Weights of a small GPT-style language model, trained from scratch on English Wikipedia.
Architecture: biases, tied embeddings, capped logits.
Each number is 128 + 32 x the weight over its row's rms, rounded and kept within 0 to 255. Layers, rows and columns count from 0. The size above them is the row's rms in percent of the matrix's.

# layer 19 MLP down (transposed), 1280x320, rms 0.153, rows 611-663, columns 128-191
size [ 94  95 103  97 116 107 100 102 101  99  93  97 106 100 107  92  98 101 102  96 100  94  95  91 106  95 103 102  93  91  93 104  97 102 102  98 103 103 103  93 105 106  98  99 108 101 103 100  97  97 102 100  99]
[[122 137 111 163 161 127 203 150  92  68 115 146 134 164 127  69  96  13 171 127 187 139  90  70 125 189 118 167 122 152 125 123 132  88 148  90 125 101 140 161  68 101 110 133 136 185  70 126 147 102 130 166 134 118 172 102 184 191 177 145 111 113 118 114]
 [ 86 110  92 105  59  85 153  96 118 170 161 119 102 111 110 180 149 114 130 126 138 151 131 162 135 129 120 118 105 114 158 122  94 113  86 110 145  55 127 107 154  77  29 150 144 168 141 114 131  81  88  95 126 116 123 129 132 163 119 137 165 100 139 107]
 [ 94  71 105  83 156 131 132 169 202  55  89  81 109 126 116 167 178 138 110 133 175 109 131 152 134 103 139  69 127  91 126 107 103 173  89 165 138  89 109 118 101 130 140 153  90 148 125 122 141 145  92 115 128 208 143 118 171 124 134 115 124 175 135 184]
 [165  68 129 120 132 174 157 157 113  87 128 125 117 102 129  82 100 132  93 136 152 124 138 218 183 159 157  99 173 108 166 104 156 147 140 129 140 182 132 101 158 112 156 164 100  84 185 153 114 100  99 146 196 189 132 119 130 129 154 111 124 109 114 134]
 [103 147  70 122 173 158  92 125  84 117 130 126 140 134 163 166  96 106 104 175 141  84 173 140 124 103  74 101  88 130 160 158  82 129  69 168 152 211 144  86 179  96  99 145 154 124 128 126 142 126 133 128 159  35  71  88  72 177 106 112 136 161 128 149]
 [160 107 143 192 160 123 121  87 117  93 136 136 117 127 100 109 116 132 219 196  71 158  61 138  91 139  89 167 127  96 114 143 139 110 100  87 119 183 181 149  85 116 112 125 152 164 129 135 114 128 181 138 153 150 137 104  71 120 103 110 126 151 106  43]
 [133 168 159  81  92  71  87 157 131  46 185 123 155 184 115  98 112 132 130 140 115 112  76  58 142 139  58 135 137  68 136 101  96 143 122 172 109 167  92 151 178 128 119 175 145  90 135 155 122 133 119 163 148  76  91 101 102 129 153 139 133 130 136 107]
 [165 145 158  82 168 148 133 203 150 157 154 121 101 116 161 138 156 186 101  62 106  79 139  93 132 183 114 107  88 157 116 121 112 154 154 114 124 109 127 178 122 141  92 119 111 159 111 118 211 105 147 147 141 117 123 112 149 137  93 113 107 172 141 182]
 [136  70 116 121  96 122 131 137 113 116 151 164  56 202  77  77  81 141 101  67 173 118 113 129 107 124  76 105 170  92 141  91 116 168  83 110 118 101 128 159 109 133 110 124 112 128 132 127  79 138 171 137 122 105 180 116 187 131 131 136 154 138 112 150]
 [168 180 134 135 157 135 144 118  46 108  85 145 119  66  95 115 110  97 151  91 175 171 125 102 152 151 130 184 130 165 144 132 160  99  98 122 128 178 161 102 153  95 150 101 145 132 175 164  78 111  95 166 198 174 121 115  90  94 142 149  98 117 117 121]
 [144 119  87 149 134 106 135 150 142  82  54 117 135 105 128 171  89 156 164 152 102  88 125 164 161 115 127  93 127 131 173 140 118 142 152 138 105 121 172 128 125  79  97  98 112 172 185 185  99 165 173  59  81 121 152 107 142 153  68  98 179 124 165 141]
 [153  94 119 116 172 133 143  65 131 106 169 148 131  97 137   9 130  98 106 147  98 118 209 119 133 155 115 124 111 122 100  74 148 110 169 116 125 138 122 158 130 127  99 123 166 142 100 100  73 135 172 119  70  76 171 152 115 134 149 113 199 165  84 111]
 [170 129 115 149 195 160 111 142 153 167 142  74 108 102 120 129 129 139 175 119 131 104  43  69 124 141  81 102 125 166  89 169 155 175 134 129  98  83 180 150 125 100  95 105 148 156 100 117 126 157 130 150 146  94  91  76 119 177 151 149 155 152 114 146]
 [109 107 105 120 132 181 119 111 124 122 102 123  97 207 131 101  97 151  72 164 155 147 131 155 106 120 140 191 103 112 167 147  94 128 123 133 157 129  69 108 202 111 178 130 178 103 131  97 128 105 175 158  69 129 135 122  98 181 140 166 153 119 162 167]
 [128 177 137 116 133 109 110 163 148 140 143 192 154 115  92  90 140 188  87 163 132 135 143  74 106 154 161  91 101 143  98 122 167 133 166 125 107 255 190  94 157  95 118  89 129  92 137 126  96 159 115 119 127 113 133 125 156 176 128 134  84 171 116 105]
 [114 180 150 164 106 172 157  80 126  94 149  76 119 117  83 118 106 136 132 210  27  94 121 175 136 168 116 139 110 118 147 110 143 134 123 154 191 239 126 107 148 130 118  96 153 165  85 111 115 106 204 170 151 121 113 108 131 114 144 137  76 140 141  88]
 [118 138 100 132  56  91  81 145 118 105 133 136 166  86  99 129 110 105  91 102 136 176  90 133 106 117 147  71  82 151 112 110  87 143 160 110 155 183 146 127 159  90  81  90 115  91 129 120 134 115 157 138  97 113 137 105 107 106 178 148  80 128 141  86]
 [157  96 118 108 120  60  66 113 125 150 111 131 119 112  95  86  71 114 127 124 136 127  97 169 134 143 118 148 164 122  37 153 148 124 125  95 113 128 155 193 121 135 148 176 180 134 112 109  98 151 105 169  46  81 116 105 126 139 169 107 129 141  96 136]
 [138 143  85 128 142 112 144 116 111 122 159 106 131  95 107  79 135 149 115  48 152 125 130 140 162 135 195 136 110 133 161 101 162 154 139 130 101 216 145 100 187 157 129 172 139 127 127 130 126  85 156 136 118 121 155  41 138  83 177  84 115 157 133 147]
 [142 157  75 128 125 107 172 124 139 128  74 113 171 131 141 192 120 104 105 102  96 128 159 180 120 114 122 147 126 112 132 135 153 141 144  92  74  98 100  49 166 143  86 149  87  76 149 125 144 131 171 184 112 133 147 156 106 146  76 119 112 127  90 148]
 [ 97 104 182 153 132 154  88 134 146 121 119  90 174 118 134 136  72 153 118  87  87  63 138 103 183 132 120 157 159  50 128 163 120 160 154 110 111  35 136 151 156 188  52  94 173 165 160 215  96 143 131 129  97 114  56 159 124 165 111  97 102 139 110 119]
 [135 103  91  66 105 120 137  77  89 160 186 194 148 117 145 168 133 135 145 145 166  93 116 199 144 131 125 159  35 121 101  94 184 201  83 176 135 138 124 165 192 163 155 165 111 198 126  93 125  75 150 159 189 187 144 162 141  81 110 161 147 168  79 131]
 [134 150 128 126 150 103 109 124 108  79 147 139  79 151 162 130 176 140 136 137 123 134  88  60 135 148 130 118 145 121 128 147 120 145 163 164  99  89 128 110 143 152 139 199 142 171 145 211 111 101 127 157 134 146 109 110  99 162 154 125 156 194 107  93]
 [148 126 130  93 139 127 104  66 126 129 124 198 154 108  90 116  87  96 131 131 211 108 154 111 116  99 146  52 110 184 133 119 138 170 163 141  96 242 149 133 137 141 110 107 106 136 135 135 154 149 160 126 170 106  98 178 146  61  81 182 104 141 144  77]
 [119 184  90  59 125 127 135 106  85  68 103 109 158  94 108 148  96 157 119 150  98 138 176 147 169 171 188 187 143  65 135  92 107 165 117 132 124 154 136 139 103 160 149 176 170 132  99 172 110 138 141 177 184  91  70 103 140 132 153  53 169  96 106 158]
 [137 168 115 141 170 152 128 100 160 165 117 110  91  74 148 137 124 117 101 150 158 161 148  99  86 139 177 108 105 156 171 107 131 162 118 165 117 189 127 135 109 163 118 129 127 114  85 173 150  85 103 140 150  94 146 107 162 128 141 142 156 101 103 186]
 [166 145  96 144 123  82 131  65 179 121  79 150 147 127 157 164 115 141 124 160 117 113 168 103 125 121 165 102 178 178  54 148 126 120 105 158  84  92 170 154 126 141 154  92 129 169 122  98 169 163 134 118  88 102 136 123  92 112 183 121 191 185 101  70]
 [188 128 126 127 135 125 102  77 130 109 118  89 120 152 135 112 112 117 137  86 151 170  88 139 132 128 163 118 178 156 122 150 126 130  67 130  85  47 130 155  96 137 150 103 100 134 183 129  98 113 211 175 154 137 131 130  87 133 140 148 142 120  91 173]
 [ 96 157 131  95 195 145 190 109 148  92 185 131 139 106 141 163 170 189 126  89  98 137 168 165 163 142 140 185  85 101 132  95 121 187  98  86 161 126 132 103  96 153 144 137  89 150 148 123 167  99 108 173 149 134  97 127 119 112 118 179  75 100  96 122]
 [152 126  51 142 120 161 139  89 159 122 183  89 154 108 116 148  68 123 132 167 111  79 107  87 130 122 164  83 107 185 105 155 133 111 113 122 107 255  66  95  94  98 105 162 129 134 139  52 116  99 181 133  98  94 135 151 160 108 168 106 197 161  95 165]
 [107 118 137 147 101 119 126  93 112 118 142 109 187 139 102 168 159 163 117 138 104 136 118 142  89  99 120 151  92 122 142 106 113 133  99 143  93   0 151 140 153 181 120 141 122 114  99 112 115 122  93 106 154 106 120  74 177 111 143 115 125 156  95 141]
 [148 157 126 111 101  65 107 125 100  82 139 126 122 133 121 125 157 155 116 160 131  99  68 149  80 138  97  93 123 122 160 145 105 143 112 121 144 197  60 108 126 160 175  77 129 140 124 104 164 158 146 155  95 117 111 134 129  45 136 106 152  86  94 104]
 [135 133 142 108 116  99 133  86 170 148 130 148 110 134  69 168 157 172 151 156 146 115 202 141  83 162 183 137  86 101 130 118 166 126 125 126 132 121 131 176  86 109 135  80 121 144 159 137 145 171 144 139 125 152 103 120 117 142 135 142 143 125 145 149]
 [172 116 137 151 116 121 200 135 112 101 143 157 152 135 100 181 169  51 136 144 126 104 153 131  75 176 144 140  83 144 117 187  86 101  82  76  88 133  99 134  94  98  80 116 175 186 134 145 136 133 174  93 113 172 107 121 164  75  75 118 221  72 119 168]
 [124 110 126 119 133 106 180 158 154 117  59 172 114 117 153  62 211 214 126 138 120 117 134 103 113 181 124 163 108 148 178 175  90 123  73 158 217  69 176  98 141 149 162 119 184  78 136 130 140 180 103 113 157  97  81 158 116 116  91  53 144  89 130 156]
 [136 145  91 104 130 149 132 154 162 103  84 102  62 134  81 162 112  92 120 150 119 113  99 159 131  62 139 125  80  60 129 128 175  88 114 102  42  92 155 114 108 109 183 223 106  95  98 144 148  80 102 116 147 108  58 143  81 198 183  73 142 131 148 146]
 [135 117 133  94 120  81  86 169  71 147 134  63 147 120 120 124 126 115 168  74 168  67 149 114 139 159 162 150 161 121 107 171 170 136 136 104 137  85 132 167  86 122 161 119  97 154 107 113 152 121  82 178 155 106 146 131  89 102 132  82 111 157 163 141]
 [194  69 121  79 147 120  64 132  92 152 142 112 125 151  77  83 107 156 151 156 154  61 137 139 120 156  88 136 157  84 134 122 178 101 139 131 107 133  94  82 143 144 137 105 144 144 125 156 101 159  89 132 162 130  73 147 114 135  95 134 177  88 178 152]
 [125 160  99 111 128 168 172 132  91 119 149 171 107  93 151  96 135 179 139 106  92 104 201 187 130 149  96 170 154 191 100 114 163 141 152 107 153 255 103 160 106 130 127  91  97  93 177  76 155  78 143 182 130 125 178 111 121 114 172 129  79 131 185 147]
 [101 107  82 123 202  65 184 159 161 176 125 124 112 189 132 163  98 170  68 120 171  90 145 158 111 151 132 129 121  98 113 165 174 186 144 148  71 125 119 118  98 118 138 190 188 142 138 105 126 120 167 144 107 107 138 122 112 137 103 162 159  85 174 139]
 [207 128 104 135 126  69 133 130 149 157 158 140 146 108 165  54 187 155 120 110 101  95 150 165 113  99 152  98 122  91 190 154 140  79 135 132  84  60 127 100 150 123  81 152 145 111  99 135 123 141 183 144 104 163 158  95 160 145 175  97 143 108 144 136]
 [137 179 143 112 125 126 126 156 121 173  76 150 172 150 132 133 143 110  61 164 135 117 103 101 165 124  89 101  44 141 167  95 157 118 142 115 190 143  86 153 178  64 179 145  95 102 130 110 155  89 126 126 149  56 101 129 115 125 180 112 111 115 138 123]
 [ 62 140 137  85  55 123 131 105  69 134 143  38 116 144 127 187 128 126 116  97  99 117 104  84 219 117 189 132 142  80  88 138 118 109 118  91 146 126  36 110 144 138 164 169 137 148 144 139 119 161 150 162 194 134 176 114 205 158  88 143 172 193 136 152]
 [103 101 126 148 131  52 152 149 162 135 137 158  56  91 163 100  72 152  60 171 143 136 155 124 126 164 124 151 233  97 155 123  99 119 191 110 138 151 112 139 182 165 105 118 128 112 125 169 116 155 102 108  91 111 115  70 175 119 128  93 124 136 109 101]
 [127 154 134 109 138 149 129  95  94 124 132 105 112 114 163 123 159 123 109  95  85  78 124 153 124 141 103 184 129 141 127 151  90 116  94  87 128 158 158 117 129 117 105  95  93 205 174  95 193 180  87  70 131 131 175 119 156 178 117  84 125 172 115 164]
 [163 123  99 100 197 162 122 193 151 165 128 150 123 107  78 148 131 170 104 105 153 151  88  98 152 110  86 151 112 105 125 131 164 182 102 126 205 132 113 124 198 142 111 126 157 179 130 183  86  92 117 169 115 142 111 171  98 174 120 104 144 162 193  65]
 [104 131  99 138  88 119 106 134 127 105 125 132 124  99 105 145 169 116 125 146  74 109  83 206  61 128 117 110  83 130  80 128 111 167  79 172 158 128 132 194  72 110 187 151 113  96  86 118 120 171 103 113 105 148 101  54  72 134 136 164 125  88  89 147]
 [164 140 141  76 137 151 123 168 134  92 130 125 127 152 104 212  77 111 136 228 178 128 109 155 113 133 255  90 142 124 114 158 172 103 157  69 102 169 183 119 137 127 118  89 135 161 118 125 149  72 140 165 142 156 161 115 167 121  98 133 134  87 131 178]
 [132 114 150 108  51 189  87  22  66 136 117  93  92 160 125 193 109 149 133  93 154 112 145 111 178 128 121 118 128 127 119 138 151 169 143 132  99 102  79 140 147 162 137 111 172 124 143  70 156  65 186 145 113  77 133 172 110  85  89  96 151 112 206  80]
 [125 141 128  53  90 167 118 103 145 131 129  93 123 110 146 141 140  88 138 165  84 140 115 141 138 126 132 119 161 176  58 160 165 110 117 191 130 241 115 119  64 122 109 148 115 146 171  77 166 163 158 147 133 167  29 148 157 102 166 179 156  72 143 126]
 [127  85 153 150  99  91 166 137 103 116  90 110 166  60 110 108 140 147  79 108 127 153 156 173  82 100 106 133 135  51 145 100 128  51 120  67 152 153 118 116  64 141 156 144 100  81 127 132 132 151 127 117 157 126  86 148 137 136 192  87  94 116 118 108]
 [146 143 179 191  85 114 113 132 142  90 140 132 203 168 146 197 117  84 158  86 114  96 116 129 143 213  87  93 141 139 153 118 165  96 130 156 129 139 114 146 159 170  97 106 145 183 130 185 137 138 100  89 145 150 142 125 109 144 122 128  89 178 100 165]
 [189 191 138 164 118 102 142 116 132 160 103  79 110  87  90  95 161 145 141  88 127 110 130 133 147 160  60  85 164 150  97 119  70 163 115  44 156 157 155 128  97  98  84 168  97 105 154 111 139 121 128 117  92 140 128 118 126  76  94 140 128  82 124 112]]
# layer 19 MLP up, 1280x320, rms 0.139, rows 612-663, columns 128-191
size [ 97 104  99 106 102 102 101  99 105  93  99 103 101 115  88 103  97 103  98 101 101  98 100 107 102 101 100 100 101  96 101 100 110 101 101 106 100 112  98  99  99  99 102 101 100 103 107  98  99 100  99 102]
[[112 128 141 162 161 179  69 197 171 153 161 127 160  97 126  95 102 146  94  79 108 131 137 126  98 137  70 120 139 147 104 154 105  94 168  79 156 129 128 122 113 119 177 105 182 131 124 126  78 134 169 192 100 169 131 115  93 122 157 127 205  73 119 113]
 [ 51 161 147 119 114  79 158 106 122  97 138 121 111 120 138 170 130 123 162 123  98 141 138 148 162 129  84 168 104  99 182 123 156 192 159 157  83 105 180  92 106 132 178 108 139 136  47 135 117 141 164 194 163 127 127 125 133 202 136 113  95 144 118 117]
 [167 110 127 158 139 151 140 114 106 141 115  92 118 158  78  62 126 133 194 101 127 108 105 108 137 179 101 141  81 112  91  95  73 126 149 169 101 175 188 110 129 163 184 137 133  94  97 136 204 114 172 115 207 119 114 116 159 127 111 116 106 136 162 160]
 [172 125 113  91  86  69 151 121 134 128 149 145 124  76 105 137 159 159  83  77 171 175 234 104 138 118 121 134  91  80 134  72  75 136 101 120 118 150 130 112 167  82 115 141 157 118 177  85 187 131 107 151 111 112 127 139 141 175 128 103 118  72 121 119]
 [ 96 113 184 128 115 180  94  86 157 189  96 103  86 132 175 163 141  97 125 100 185 133 132  98 131 177 109 129 172  91 170  98 125 175 133 190 146 121 151 173 202 127 148 131 159 101 118 120 191  88 143 196 137 126 125  90 156  99 104 159 123 179 113 128]
 [105 210 118 129 124 108 182 106 171 133 141 140 161 124  96 131 148  60 226  81 158 160 114 149 174 167 141 120 117  97 151 157 127 117  96 138  85  96 130 154  82  94 119  87 100 146 126  87  47 128 128  67 173  92 177 127 123 151 162 131 154 125 132  70]
 [160  94 105 115 180 168 126 128 114 133 116 153 115 165  63 180 148 131 158 186 149 196 148 139 112 121 157  87 213 145 152 123  73  72 206 117  91 168 113 127  89 142  79  85  85 142 168  76 128 151 106  88 158 187 145 125 142 128  91 143 135 163  96  69]
 [167  76  76 124 157 168  96 119 206 130 150 118 147 171  79 133 143 136 122 182 152 148 143 112 160  81 115 124 167 176  51 136 148 117  79 156 150 100  82 111 104 112 127 173 124 133 117 155 214  98 134 128  89 114  97 136 173 132 187 125 100 116 135 161]
 [ 90 153 130 163 168 141 176 129 141  62 111 117 150 112 120  85  99 121 144 112 106 178 142 126 117 100 119 141 147 136 115 119 111 123 115  93 116 135 130 147 103 119 125 127 128  67  73 137  50 167 104 112 118 110 128 115 156 116 109  61  86 138 109 125]
 [131 104 145 156  86  93 126 130 144 151 117 116 147 145  81 141 140 156  92  95 107 169  83 100 109  69 152  69 127  66  54 149 170 134  95 181 146 157 125 141 110 119 146  48 135 129 145  93 115 141 195 118 139 174 109 167 168  90 151 113  93  98 104 124]
 [126 126 151 120 129 102 171 171 178 136 109 212 142  86 186 154  60 134 101 155 179 102 119 115 175 131 161 142 138 126 220 146  76 231  62 109 164 133 146 118 109 140 182 119 104 179 131 134 114 138 173 131 199 107  78 117 182 107 145  86 118 175 150 174]
 [194 132 170 110 150  99 133 143 128 142 106 111 135 149 148  71 168 131 104 145 148 142  92 118 151 124 124 165  58 111 100  78  88 122 135 139 126  49 137 106 134 134  68 152  75 114 139 106  82 123 141 126 149 116 130 114 190  83 112 117 149  86 105 113]
 [123 108  98 162 155 114 130 127  71 122 114 130  70 113 138 192 106 126 156  75 106 175 122 108 151 134 134 170 146 149 105 145 119 117 147  95  79 104  96 119  92 196 125 130 143 123 146 161 178 127 183 109 110  92 105 192  95 118 114 120 132 121 148 170]
 [152 106 146 118 156 165 129 108 103 217 123  71 100 138 130  98 138 147 111 162  85 179 133 113 170  93  85 172  68  70 103 117 125  93  86 130 115 155 168 132  99 182  99 113  72  99 128 123 114 101  83 107  85 145 168 110 129  97 114  72 101  78 130 104]
 [115 178 114 151 102  71 109 123 119 167 186 176 101 148  92  77 107 166 148  83 139 165  99 140 120 157 115 129 108 167  82  86 163 180 131  90  99 198 132 165 125 157 162 136 134 131 142  97 141 141 136 133  77  49 122  73  73  71 133 151  77 142  69 142]
 [ 97 115 120 200 217 109 138 169 111 125 115 124  84  97  96 145 127 199  87 131 139 105 140 128 130 126  98  98 126  99 130 101 109 161 117 151 117 133 105 139 137 116 173 124  64  90  99 156 116  85 186 137 117 126 145 107 153 104  89 112 160  90 119 123]
 [135 140  99  42 180 157 148 134 154 112 115 116 102  52 158 144 131 128 109  98 170 121 102 119 138 161 124 102 109 147 147 122 131 100 102 138 140 110 161 103  92 104 107  73 130  89 127 128 134  64 142 126 132 140 102 182 150  87 168  64 151 143 126 142]
 [154 135 138 120 171 176 105 175 118 120 115  78 148 132 118 101  96 106 172 168 121 107 143 125 134 110  75 105 100 154  86 115 112 136 117 198 101 133 172  96 125 128  93 100 150 109 123 154 123 136 104 143 119 117 171  96 111 136 107 115 149  84  76 223]
 [125 166 137 167 103 207 171 104 148 140 160 130 136  90  86 168  88 170 147  68 120 107 113  99 132 163  89 144  90 110 129 151 110 132 130 133  72  46 164  82 135 145 137 158 145 121  78 173 174  99 166  87 120  97 145 103 145  82  78 119  69 208 172 143]
 [142 136  90 161 125 137 142  95 104 141 169 104 151 175 147 154 160 131 120 158 137 125 187  97 166 144 152  97 153 139 118 137 124 165 154 125  75 112 198 107 134  74 194 173 133 166  69 129  73 116 114 154 153  56 134 110  68  96 117 132 199 126 123 124]
 [116 149 163 165  99  95 179  67 159 132  76  88 124 155 152 136 152 127 125 123 157 161 141 163 156  67 170  52 146  98 181 135 130  61 110 131  95 170 132 126 133  90 176  58 139 135 151 114 101 142  84 112 109 111 162 104 138 133 126 197  88 155 109  64]
 [114  72 106 118 172 152 101 111 145 222 142 135 194 167 175 138 122  82 129  81 143 109 118 136 144 105 140 197  98 138 115  75 182 187  90 120  83  80 136 116 151  90 153 160 124 106 115 126 127 101 130  92 132 109 131 176 155 133 149  92 107  95 188 117]
 [128 169 184 117 129 196 153 125 144 134  92 142 174 131 193  68 106 136 152 121 138 122 141 128  94 113  85 111 136 179 165 133 152  89  68  96 101 143 128 173  88 139 172 109 117 126 108 162 154  94 155 111 163 164  91 198  74 123 124 135 157  95 161 121]
 [143 163 125 135 220 156 143 123 114 114 104 146 118 156  97  56 158 146  90  82 134 170 167 183 113 127 181 150 137 159 125 119 144  89 107 106  80 141  79 145  48 176 101 132 148  69 138 115 177 181  74 114 155  78  80 141  82 132 145  96 122 110 120 172]
 [140 124  99 144 142 122 139 100 144 209 100  98 123 127 111 172 143  64  98 118  39 140 149 126 164 153 173 163 152 123  67 134 154 176 125  94 135 143 141 156 156 162 128  42 128 147 188  63 110 134 108  93 119 206  92 147 152  96  88 172 165 147 139 164]
 [157  96 144 103 156 153  92 134 137  67 153 121 131 128 157 134 130 134 157 129 214 176 164 117  76 192 125 159 158 115  97 118 118 189 148  99 143 118 142 174 154 211  93 149 138  77 120 183 147 167 123 171 169 160 108 156 103 121 144 136 141 129 125 155]
 [102 145  94 140 132  18 130 124  98 123 123 129 112 149 122 133 135  97 111 133 137 147 165 164 112 210 193 120 170 118 125 138 140 166 145  89 157 105 140 136 146 125 119  84 138 123  89 139 120 109 141  62 198 141 142 118 105 173 100 119 111  98 162 135]
 [126 108 171 135  60 107 111 114 142 168 121 136  88 179 216 152 141 117 113 162 101 181 143 172 187  87 156 162 162 105 142 109 163 141 156 101 133 140 147 167  87 185  90  94 184 179  50 119  71 122 117  50 122 118 127 154 193 157 160 101 174 118 168 154]
 [139 119 123 149 178 150 115 121 199 124 157 150  79 194 133 133 173 116 122 155 164  87 108 124  92 163 116 170 118  77 180  48 129  99 105 127  81 158  99 182 102 145 161  50 105 150 104 170 108 115 200 117  98 117 138  91  77 175 157 170 130 110 146  98]
 [169 138 122 117 120 140 127 148 151 155  85 161  90 111 175 122  87 148 161 149 146 149 136  91 137 128 117  99 120 143 120 110 142 151 168 121 142   0 103 148  89  79 161  72 151 182 120  84 115 144 149 143 110 164  84 175 115 158 133 147 106  98 154 147]
 [ 93 132 146  95 146 134  87 135 121 139 138  86 163  86 162 155 114 111 152 102  92 162 114 126 148 188 122 155 108 111  76 163 166 160 139 107  89 114 139 120  91 145 106 154 109  94 117 107  87 189  57  54 194 126 141 125 129 135 179 147  68 126 110 121]
 [121 156  89 161  92  98 114 152 140 179 135 166 117 149 193 123  92 124 128  95 118  98  84 137 157 131 126 148 165  97 185 145 133 190  84 121 161 162  89 160 137  64 129  83 131 125 132 173 146 104 142 156 128 165 153 115  89 119 108  73 132 141  77 118]
 [147 128 128 104 144 139 146 141 110 118 157 134 144 128 152 172 136 119 144 150 121 123 102 182 164 163 158 144  59 124 144 119  79 162 129  59 143 169 155 145 220 123 172  55 152 133 140  95 150 191 161 159  97 211  59 130 167 130 133 139 120 123 142 113]
 [147 114  82  97 158 145 126  98 115 140  98 100 142  99 143  82 148 100 124 127  81 149 171  74  82 121  98 118 106 142 194  87 112 188 120  88 126 152 106  79 128 138 164 117  81 147 137 113 126 131  78 130  87 102 107  74 147 131 153  87 118  79  68  97]
 [216 101 161 139  94 119 106 100 122 138  92 152 125 135  78 133 133 130 153 118 154  75 125 109 141 121 164 152 110 140 124 126  99 139 124 103 162 116 119 170  72 128 137 139  92 114 153  72 119 141 139 128  88 127  46 151 139 157 133 192  12 156 115 123]
 [163 171  94 106 125  99 166 175 201 106 105  89  85 191 150 144 144 137  90 165  95 163 158 160 150 114 142  90 126 148 139 105 144 201 151 171 132  95  78 113 113 159 104 146  99  97  99 152 151 175 104 114 111 120  69 127 150 156 125 135 134  86 126  89]
 [173 131 129 131 114 169 114 105 108 125 117  87  68 164 115 149 128  88 124 100 118 149  91 109 119 153 118 150 159 158 106 145 139 168 170  95  87 164 130 171  86 120 163  97  98 149 168 117 121  42 153 163 154  75 144 159 127  72 157 144  90 160  88 143]
 [142 127 164 167  95 104 228 122  99 133 140 120 134  91 125 193 111 149  92  96 112 167 115 158 166 110 137 147 170  77 116  52 144 180  86 157 154  96 160 121 146 145 133 144  72 115 123 142 158 119 163  95 170 123 115  59 173 149 109 125  66  83 187 103]
 [116 203  92  77  76 122  83 118 104 101  89 140 132 162 150 128 116 140 125  99 141 106  90 108  90 105 117 200  97 134 182  69 101  91 113  80 122  66 131 158 151 173 172 122 141  39  79  66 132  85 106 156 156 166 108 133 152 126 124 149 131  93 145 123]
 [ 64  63 122 116  99 101  90 124 177  92 166 151 110 131 140 154 128 103 176 185 193 169 158 147 159 165 114 157 150  74  95 115  86 160 138  77 110 156  87 108 111 118 159 143  94 129 153 104  53 130 104  82 107 108 104  87  82 141 140 180 148 145 119 107]
 [122 146 176 159 117 104 196 124 141  82 116 140  77 130 139 165 108 116 155  88 168 112 169 108 147 148 157 139  96 137 133 122 165  96 134 123 120 103  94  87 125 160 132 142 167 153  58 100 149 127  75 149 131  77 145 119 191 158 198 129 113 169 130 106]
 [143 118 127 155 145  91  57 146  69 177 108 188 132  87 136 163 123 145 169 155 127 123  92  98  98 139 147  97  76 174 153 102 104 159 176 104 147 179 123 145 136 115 160  60 147 163 199 151 118 108 124 168 131 139 119 103 117 184  83 124 140 136  99 168]
 [174 131 135 151  71 109 147 141 148  86 150 108 172  81 201 174 152  93 122 127 121  90  89 126 100 159  92 130  64 145 137  55 142 109 157 172 122  80 174  79 173  99 117 116 133 128  94 130 139  76 133 100 181 109 143  99 131 179 122 109 104 179 143 141]
 [212 105 114 148 146 136 104 175 149 127 104 156 130 111 183 127 110 172 149 133 103 163 146 123 102 110 133 131 174 123 147 139 133 174 129 114 126 111 134 144 137  67 132 143 173 144 179 158  92 112 138  99 159 106 117 117 114 184 123 117  85 122 150  54]
 [107 147 118  63 181 194 174 120 127 167 149 116 107 121 139 167 124 164 119  76 186 117  84 121  93 162  86 134 135 103 134 164  93 122 140  84  58 129 132 113 167 162 139 123 108 149 159 166 134  61 122 148 186 161 106 125  88 111 148 122 108 114 150 120]
 [161 130  67 138 151 107 128  78 154 130 123 133  86  52 150 164 140 114 179 150  94 129  89 158 112 131 119  99 136 160 116  94 111  91 153 143 144 154 126 166 183 132 121 119 152 155 127 178 182 107 170 162 124  85 108 103 168 127 120 188 144 136 126 142]
 [ 87 160 146 168 137 182 176  91 122 104 116 123 127 168 111 100 158 140 116 149 128 118 176 166 124 139 182 154 142  98  57 124 144 188 133  54 123 125 170 157 140 121 145 146 119 121 135 128 136 137 182 126 104  68 137  87 107 103 121  96 156 128 102 105]
 [ 68 139 188 127 137 146 123 133 152 137 106 121 135 111 116 156 155  86 139 138 131 164  91  98 132 117 176 105 142 132 107 157  88 124 168  36 167 101 167 167 185 160 137 170 130  98 120 142 135 130 134 196 159 130  78  92  61 184 171 100 119 109 157 197]
 [ 97 106 167 129 152 123 134 127 145 146 105 123  89 150  93 138 194  81 137 135  83 168 110  94 148 123 121 128 141  87 110 160 139 159 172  90 144 134 162 151 131 134 175 130  88 154  66 112 149 102 152  75 131 124 165  61 148 125 138 122 126 121 172 138]
 [ 92 102 118 110  85 100 134 160 125  84 121 168 164 107 121 170 134  89 151 122 171 136 102 129  91 135 134 192 142  89 134 154 109 125 137 149 125 140 123 102 169 160 151 131 101 127 121 148 101 121 136 114 160 135 115 103 143 145 134 181 118  98 130 191]
 [154 115  66 124 130 170 142 112  86 149 115  86 162  81 130 104 104 109 199 146 200 154 107 110 150  78 157 106  73  61 154 114 123  94 132 132 157 120 169 154 141 107 162  64 125 105 111 164 130 183 188 182 136 162 110 121 113  94 138 169 152 188  75 114]
 [150 128 201 117  63 140 119 204  71  78 124 182 133 102  98 127 121 123 154 129 202 161  97  86 120 156  93 100 133 132 147 198 112  93 101 156 166 156 105 173 140 133 180 142 145 110 175 138 137 120 120 132 105  75  69  89 182 170 146 115 107  88 103 177]]